config.toml
n_kv_head = 3
head_dim = 128
lr = 0.000253
lr_head = 0.00501
warmup_steps = 428
Each number is 128 + 32 x the weight over its row's rms, rounded and kept within 0 to 255. Layers, rows and columns count from 0. Numbers have three digits each. The size before them is the row's rms in percent of the matrix's.

# o: layer 2 attention output (transposed), 384x384, rms 0.0184, rows 338-369, columns 96-191
# v: layer 2 attention value, 384x384, rms 0.025, rows 339-370, columns 96-191
o338 090:171135130140104089145077184095198137140075132134146107123091161152115155179218135155108146097101081105131125098194126148134103225099148123147136184219144137113120161081108133189105092115145170089104165176212102200131113111049136152174139104146126153111148136163152103132091129129137117103
v339 085:111135151077139097106141096183224224110162170135159111152088129195070142125123123188159115084128123127163214063164067176190142128104163195103084096076120152124148128102141140075134103058131115142119124178202103152120120108103145139104193091109130114113090139146155131165102128230102137153
o339 073:118127130144134134223101123053097121139147133128134144131127134091123152143111128125131108127115125141128115133136129131117127116123125139136134159118123112139113131126139128166145126136114000132130084000110152255114131132136133120130113128121129117183134118126110132108140136128137121140
v340 082:111080102124111187128127163103163101121123128109121083137140176079139156163104100115122075131156180180126176103094140103168139124108116111142185150135136165053144123160127165149103129137157144120118131130141179174117122139149093119125163174097137136122156135161173126061157169132113100146
o340 093:142131141139122082028145143209167141133128121134132131096106137093153014090131124122108136134106141118115128145110124132124107108140134127129117114121153124127147118156113129107122130138150255135138151200159114000114107133119133140144132149138146138122120142115129114137124115149145130100
v341 097:078108117155120135128131119131113093147120144146072083163104115136215208124085145151126015138108150162127130116112130131127138097109045123091164167189101180000151157109135129084133140173216142176131132171134159122135158129142119133136152141134124123119129125105144082134130138117110123127
o341 103:139122143108118127000146178255172135121113122133121113144125129075144032093142105136120143126149119114101118133132132112136114062115136135161147093127142121101139119121075132092115134125150132117120190255188088092119074098098120149128134129123134138105155148116136118142081123126159149109
v342 077:129141206085119129140127082111141143132124154097127137133130151157026183175150126151169117126116121064148134078161101151139109080120190105150135096088136098102122099151120145101160093078153125151137158179132089149059127182067151174113123163127042127117088103148172124129135079091117173078
o342 075:132131117143129115208111108037122127132147132132140121126136131115120184136132143116124116127101135135149131125135116152119120151128138132113120163136122131136128143128136129182130126138130000125137086000121150255143134133135134106125129125130129132153137126136108137120127137126127109112
v343 085:098133127134128126118150151103159128190107097097132098155165116118165147147122122177121103175121157179119181102083119133162106111122144136091138178150127134077108116090133127146122127184193114153136147131130197138104112104161198123139167140119127134113076092071143107102144181122147134128
o343 091:135126138125131143041121168203149122104129113128124145128125128103141000113119113147138125118131116126116125140102140110130126119126119108128138078090144106138137117202131135120117111121134248138116149198129103000126106118117117153137119142126113123162126143117129106125112120130135131133
v344 092:116167054167116120093123137133135047156140112095114099164139101087146096121094116138090142168163161165107126118057136113145099102126127119137172185176068139164133142113104149173152138230159131108096086110123167169180137119149123118109155061133154127163151148139167118122124148091145105119
o344 085:121133134115130133071120143179136140110140115116127148102105116157130005110128123144145137126126114122107126133122138106146140145111110121131134083104137120130130115176143126118116112118138248140108113164131124000109148124132136148132113132123113129177101127122131120158126127130117145147
v345 118:097124121096091146131122158136152081129094112123070105123139108168165147132106105177166082116121156129128144114097109117158114125139101126164132109126146152022119088118101146099130110161183165162093135172162132121142122145139090189149137157111156118154115122143197095160119167168080159135
o345 130:082129139119146126066143131222129136142126086120128130115110127090122140050166136143126156135129149161116133140120140119120140000121117145125155102116132111123109109152138108085171128142157000119151166164196121187116117089107140158104131144124140111114184130096103144089117127174155128139
v346 097:108153148173125108127164132166046023091156118118121116080122125095165074072141133106144130061108117120103107159096149123082124168178112096133151112116131093151145076132121114115130133124123154120090117145107130074148153095125078142188083172163124130155160190181109103089116077131140189088
o346 082:138130100108110124064155121185167148133104121136118104134107126170122191140167136127126148150141121124129123133168120120143134082139153126130124131178132131127143126076104136076137126150153255120137224220170120108123112127104129124128141126120132142011140136132136129128126125153128129107
v347 088:144120110218209135139160115113080026131153166095142139127108108098139079152059139108085107144103076141139138138074173098131122108119142061080124148166119108181162160113133124186110139184085155043133104060081141123162125126146160107116145093156141141128181169126098141115148152131150096137
o347 079:144126129119125131102140142179125136136106118124124130119129124145142092120134132127131145123131122129119116133128125120116152149125126130129120101116143143131129119117131128099127139111112255131127152244123118000121137135115125123134123130124130135096111128117145126126129127110124149125
v348 091:108152121134137183149175156117123017107128107094077068129138120133185057127097097081123140148145130142056116129073171046131107184139083117187203146158144116095124076115078105147075131119114148142159122087090176099133106140133143128172137186129109167198178142116108070117146125128073151119
o348 088:145124115116132112037145135216147144122086128129125112156128122141146145100146126139101127135145119135130123136109138128137123047127130108115121102135138114129147124141152133086136131139158255128134209240159107045122114135097131158136153132132127135044149146107126118122115126128140125124
v349 092:153137092125108143128108106126185150160129115150105125157125150114133158170139078189111149107149068176103183149111126135096128133148129163102162173142104114129181170092146118160105108133201083181185118120195145167201148089074191082097170128099132125125134115191134206127145178155166073135
o349 080:160113145126139093184093139091140133123168129129132122104117125133151023150096121121101110128120131103113122129098123141123114196111143113138119144103126125116143133154130136190086110134120059127118054045140126119107131152147124121164112122140137127215119150124128109134137127128122138092
v350 098:156174117105140143128133093094130130155131096160157136152132136095128134158121144141085131148124119155147159142104105154099129141138121145112117165136137064149135177109183109176136101170154101096157111100129125155150117162120173110136105103111142143118207067097135192145131117159151105141
o350 099:135115135137126135179110123107135122119131142124128126097119127182130031158099117127145108110138137117131125112115124125126149205127122119138106128116126155132144147153144145161078092115119170136103036086085138040134133172165125136155132117152132113209069125108133108138145128126131140131
v351 097:179131107170140113080100094167192165188110125109158154166121149164115171105077119148108100159174154154139099113132126146113114098140136138133121156144150120120129162146114145120133133159206124145179111153165143162204112079075143108070161041166162114145082124117157144151119116125113035144
o351 078:120132136122133158200093147067108125119159116118139127100140127102131053147100111140146116118132147124104149127135130117125144182108120134131140106117115132115120112170142122168119115122120000143093055028098113180123117127157122123120105131109128114245152122118125143119128137113118151169
v352 099:123133128067154154133103126106193165128124063149177127149115115130112133130091155170115175135149127171141182156110104111193133141160136137120118156122131121081137133160196168146082126108171132171124146115196075115110143129115255075106120138100062153138110015126133173118141137186109102141
o352 102:140102149164141108239159136142122114133161155124109135117113166067161093184098104124109085121093133140119120119053131166080108124152123140134097155069124102156141131114129133190094103191103162146124066099045128013114128184185115121136114119163140116186098129126129105107137118115173126112
v353 081:153160167097116146129137114165175202067153148153181099091156120126126115136112115144177117098172100085181180190138088107146138129090167167153127085082123113092113152147125171133101131021076085127163167196203125110095141138123149124152132126124082164143107065163092082151147160144142131104
o353 073:130119123142129120207123123070128126146114136130126123142126133103127220154125134119099107130117126133154126122132123152123117093138137121132118171125125136133126148088118133158134126146111000116148114045136146255127111146123126124131130139127129131113134136135113132097131132123131116109
v354 108:083155105106067132112157150131160148095118138092069102169147150151128163155087130232186102132144141161136161125120102120112142067107093140121192180140092142105136141071125135125150108161226097171135134109165178190134144160128062151114172130157142075131102113114169153149152142134156161134
o354 098:136114120128140130030088104177148138130134127135118127129120124115125023099141123127117150128134137113108126134108143113141099177124151118137136103129132132114126134179152142148101127118147054109146080106167117103129129101111131136121146123134155144179140129119130135164124135127106119122
v355 083:135138172119119109138096114144104226092166139176182170138144133137110184124167092175149093136134108119168185144186093143139127116104186177126123096074181089089101177145179139089095115120113116161188159152181075164136150083111084156133074111063137151127069092120148093124106083147145128130
o355 076:117131130130124136194118123054118118131153131121143141143139146114119201156121127127127115127123122124131131131132125137118125127140119117123133166122113129138125136114120119161138117148121000126117095012118149255126128128133128116131111135125111112150143131139113141107129141132139118129
v356 120:139114102163144101139109090122080154212132092161096131106119142092162105110143111073066155113129141124135147150035148186037148142117121139074107151130133092232190180116156116173129129124121136087148134120136132131217136111092116118159113088122153116111190155097036164072091131098166113126
o356 139:134142128153120121159110136039168137128125091119154155129127138183106094231132122135186135127156148074126114093182101100134152255120133095131139087195106138136123132098103142144078098098098250154112077069097128087146120153118142130138084097138125129153054123154163101150145127114098137143
v357 082:140099174111079124097100090185140255101159117150143177091160135177120180121145101109149146092187112123164167112164068152104183104122114168120122102120166109137108158119179152110137114102091155185139162205166084142143163182117107156099100103121126112085077094149163132157132075115155156138
o357 077:137130134137129144179112130075132126138138137129130123146139140111118189158118125132124118129121134115130125116153111132131120125140148139141136165135109138131121128101105142133130114148116000117123108052130130255131123125137126127127129127126134128128151122142126128127140143129126107120
v358 085:131178078190123094122189126107106099127116119130108096162165136113215125143060150084058103097088134138098070173067125094078100126089111140087089210214102124154116181118130135131144108207142150094099084084105155131189151133092146078141088125147170142130145165130155138102118153068168163139
o358 076:139139129112125136067110152185146129127112125126123135121119123143146043131129111140127138130139129122096131136131135103135136153128132126131134114122137132114130122149119135103112129124133255127123142231141115000120119128111134140134124131124136139110136128128143124151125123129116152130
v359 097:158144123168130117125117110130138229147115126155165145133145129159072161095148102152124119127128144147121144131193112143097122106138182158105125152159143085192118182105172106148144096110129075117069128140185070148141138123108159148114111052149120126127118082156093177146124126171153077126
o359 088:117135135130115123248129121044109105129160114118136143102128130122134099162103133120155095119102128123137126113144118133124136186119120136120132146096117126125119139124130125175115119142116000133109035000091147208126116134159123101134095143119124117211106118146139123124151125117115127135
v360 096:154084132159113169170114121125128173191103085143162146141107127094035117158150146061097133142175118125136148153118156144121127105141160119088139120109150096163187129117169129148117118107127103093178152059164122125198139119109135074087167094106080166149147124125089200105119168124154106117
o360 102:149105132154145056132127104008136139140159150139137137107160139149141135194105127091105108131070125121152146124141081148124092249155139140108114129142120172136120136114157124173111103100101204133127075086085134102150133182168117103157125116153150143184063116143152107143152110123114085128
v361 115:128117120157110189138115105108138189149128117155143126121134131070073107140136128031086126123129128150131110132142148122075132116150154138163121150092092119206135154137118156158115141128129098044153119117119095139151132124125158117105099072127097155141143177109099187123088148140141087129
o361 122:144142112142112087208129118014126117130125132139132146094142139189118149188096144112132102126105128126191140131140107164131128255151126137098100139149124127145148144142169114183112120116115200140121088005084170090141165176160120101139111128142111135172057125159133088115159119138102099128
v362 086:141115156091114098120122126181163185140142086158102144112119142184091111096141117104173133103134106105153163144220119131188137120108150155106074062051199117086133104138128153122105116020123116123126133213176089132104098103128086170155134158101135114106072173073154120111068095131120146153
o362 079:106132120132125131168126123079122126123131122127136129147137145108118228136125130122130130125126124130141149115137126125128119068135115131129139141136112117133125117117132120132149129142126000127120134063133144255117117120118120120116114126119110113138140131125129138102132137124130124142
v363 111:154130119120182144121129166105187173134141062149220143088134102101122098131131130107055152136128106163140194169075125141153115132124152137114121145123129126185140139130182133159099142122115121124152132088073125138150102143107215110149109076085121113147205076133151170120181142134121105101
o363 122:131119147151148143210118118053112121133139169126135156135140134146136096201074123132141090112127140123123123110097126136108141197148124127126096135091131153138132143160147132144122113120087255156109054115051136010127163144185109125135132125130130109170089118124136129137137135121134124155
v364 091:103138086147136181096141113084092133131162107100177074154150147098201089113149144087089135169110120128037100131053119130164127130138114120169061157189155138159108143135184151172112159197136128083069081104046170113122134107103188106089115058153146170131146149150123131090144152129127057111
o364 079:113142142120116139122139150158112117108116112120125166110123133133127062128112126146145133111147112133113136143117136112121162158126112130125137095097136129129121106165131114104147149114114255145128124198104131000111126111132121136131106154110130117155126121134138130126127131123132164158
v365 097:115174180140170136139113104094131067059176098164138069087123101150160097066129145108190132103082129117116131116122146119110151156129096088132101079153168074044138076160102123152091113097051117128147136125129068102090149102150152140148123142121135136141110118145105108124112074121109140160
o365 097:166120131125121125165142148142139126120087117121129118166146152092133255174161129143130117137124097117128118125111123127125124049137133122145117171141124099148126126063106132113141138168134139112131210162144105187108086115117133135117124125141136132037178135123117123091118124106170127083
v366 083:110173207107168120149118169108094092086140099108154101120126083108176101144109103156155146101072156169134148109076166119183117170112074059157119138179135146050122085131100133136052131161104160170104133123067146131043062156155159129116127168076097106132126079092191131077182129119060147109
o366 089:122124140114113147128118126157103114134136120127127121102125127104142186135162135109126119115130134148105124145067148124103129090106121126137113131122153100142134138184155147136131158117155255139137173169161114000133110126092120135144190150146112121100163146084131120112120121161175109116
v367 109:062142089104074111121148160117138107150109169144065093152131164107087150176123126177158156224132152164154124103159104162147108080145102176135242156113064105106096121093097149113144126136219083154123129108153191186140123161105089137052179114123119067119122112109164138140127150114137140108
o367 090:138124131116160114054093119154136140125168122127126135131116124151141017095134146133117138133117118125101115121084153107142093135120129126122120117107144117137152125160150130154096123136140048101150082068144119105126139129115145143138131131137135139203114148105123131169130111141120108113
v368 093:047159057153093112150147128143070000148130103115077112154125110083149108133111133117106132149137126124116060201083158084121080128163075125133223177145071137145161118108124128136151139151161126122128121070063166110111161093145100102138155160148140115160157144161153152111149169053160131160
o368 077:147120123119128114031131133201161148128116133134115111123114117160133053110147132126115152137123125114111116125125126120140121132126154120125119110139139123120149127139130137113101119116143255118135159240162108000138133142114134146145147119140137151085116137125143113165124116137114125096
v369 082:160104141107115128129100102165164127104138120114074158103091126196055143157130129210158148027114107090168122134165091145119137111155157136140104093076147102129112099123177149111143158000140129137108136141185071100124120163089096142119151151107109158077117096105131131140103074115117155138
o369 076:131130116127127133166118110049122121133132133136133111129142135123123231136131145115120129134125140141152144130143118152124126133136131133125124169158114139126122134103122126152136146143126000117140114030125138255138118127129128106120133124133130135120157125125124150110129140124121111114
v370 083:144147087085149093122117139134152167197139089088188134098117115106036138151129116084101162116165130140114125143154192122095111113129159135128105152128152095206152146111180143166133130082144092088106135111180144095186123119083087104056117079159070075132136126127099170135072106161146097096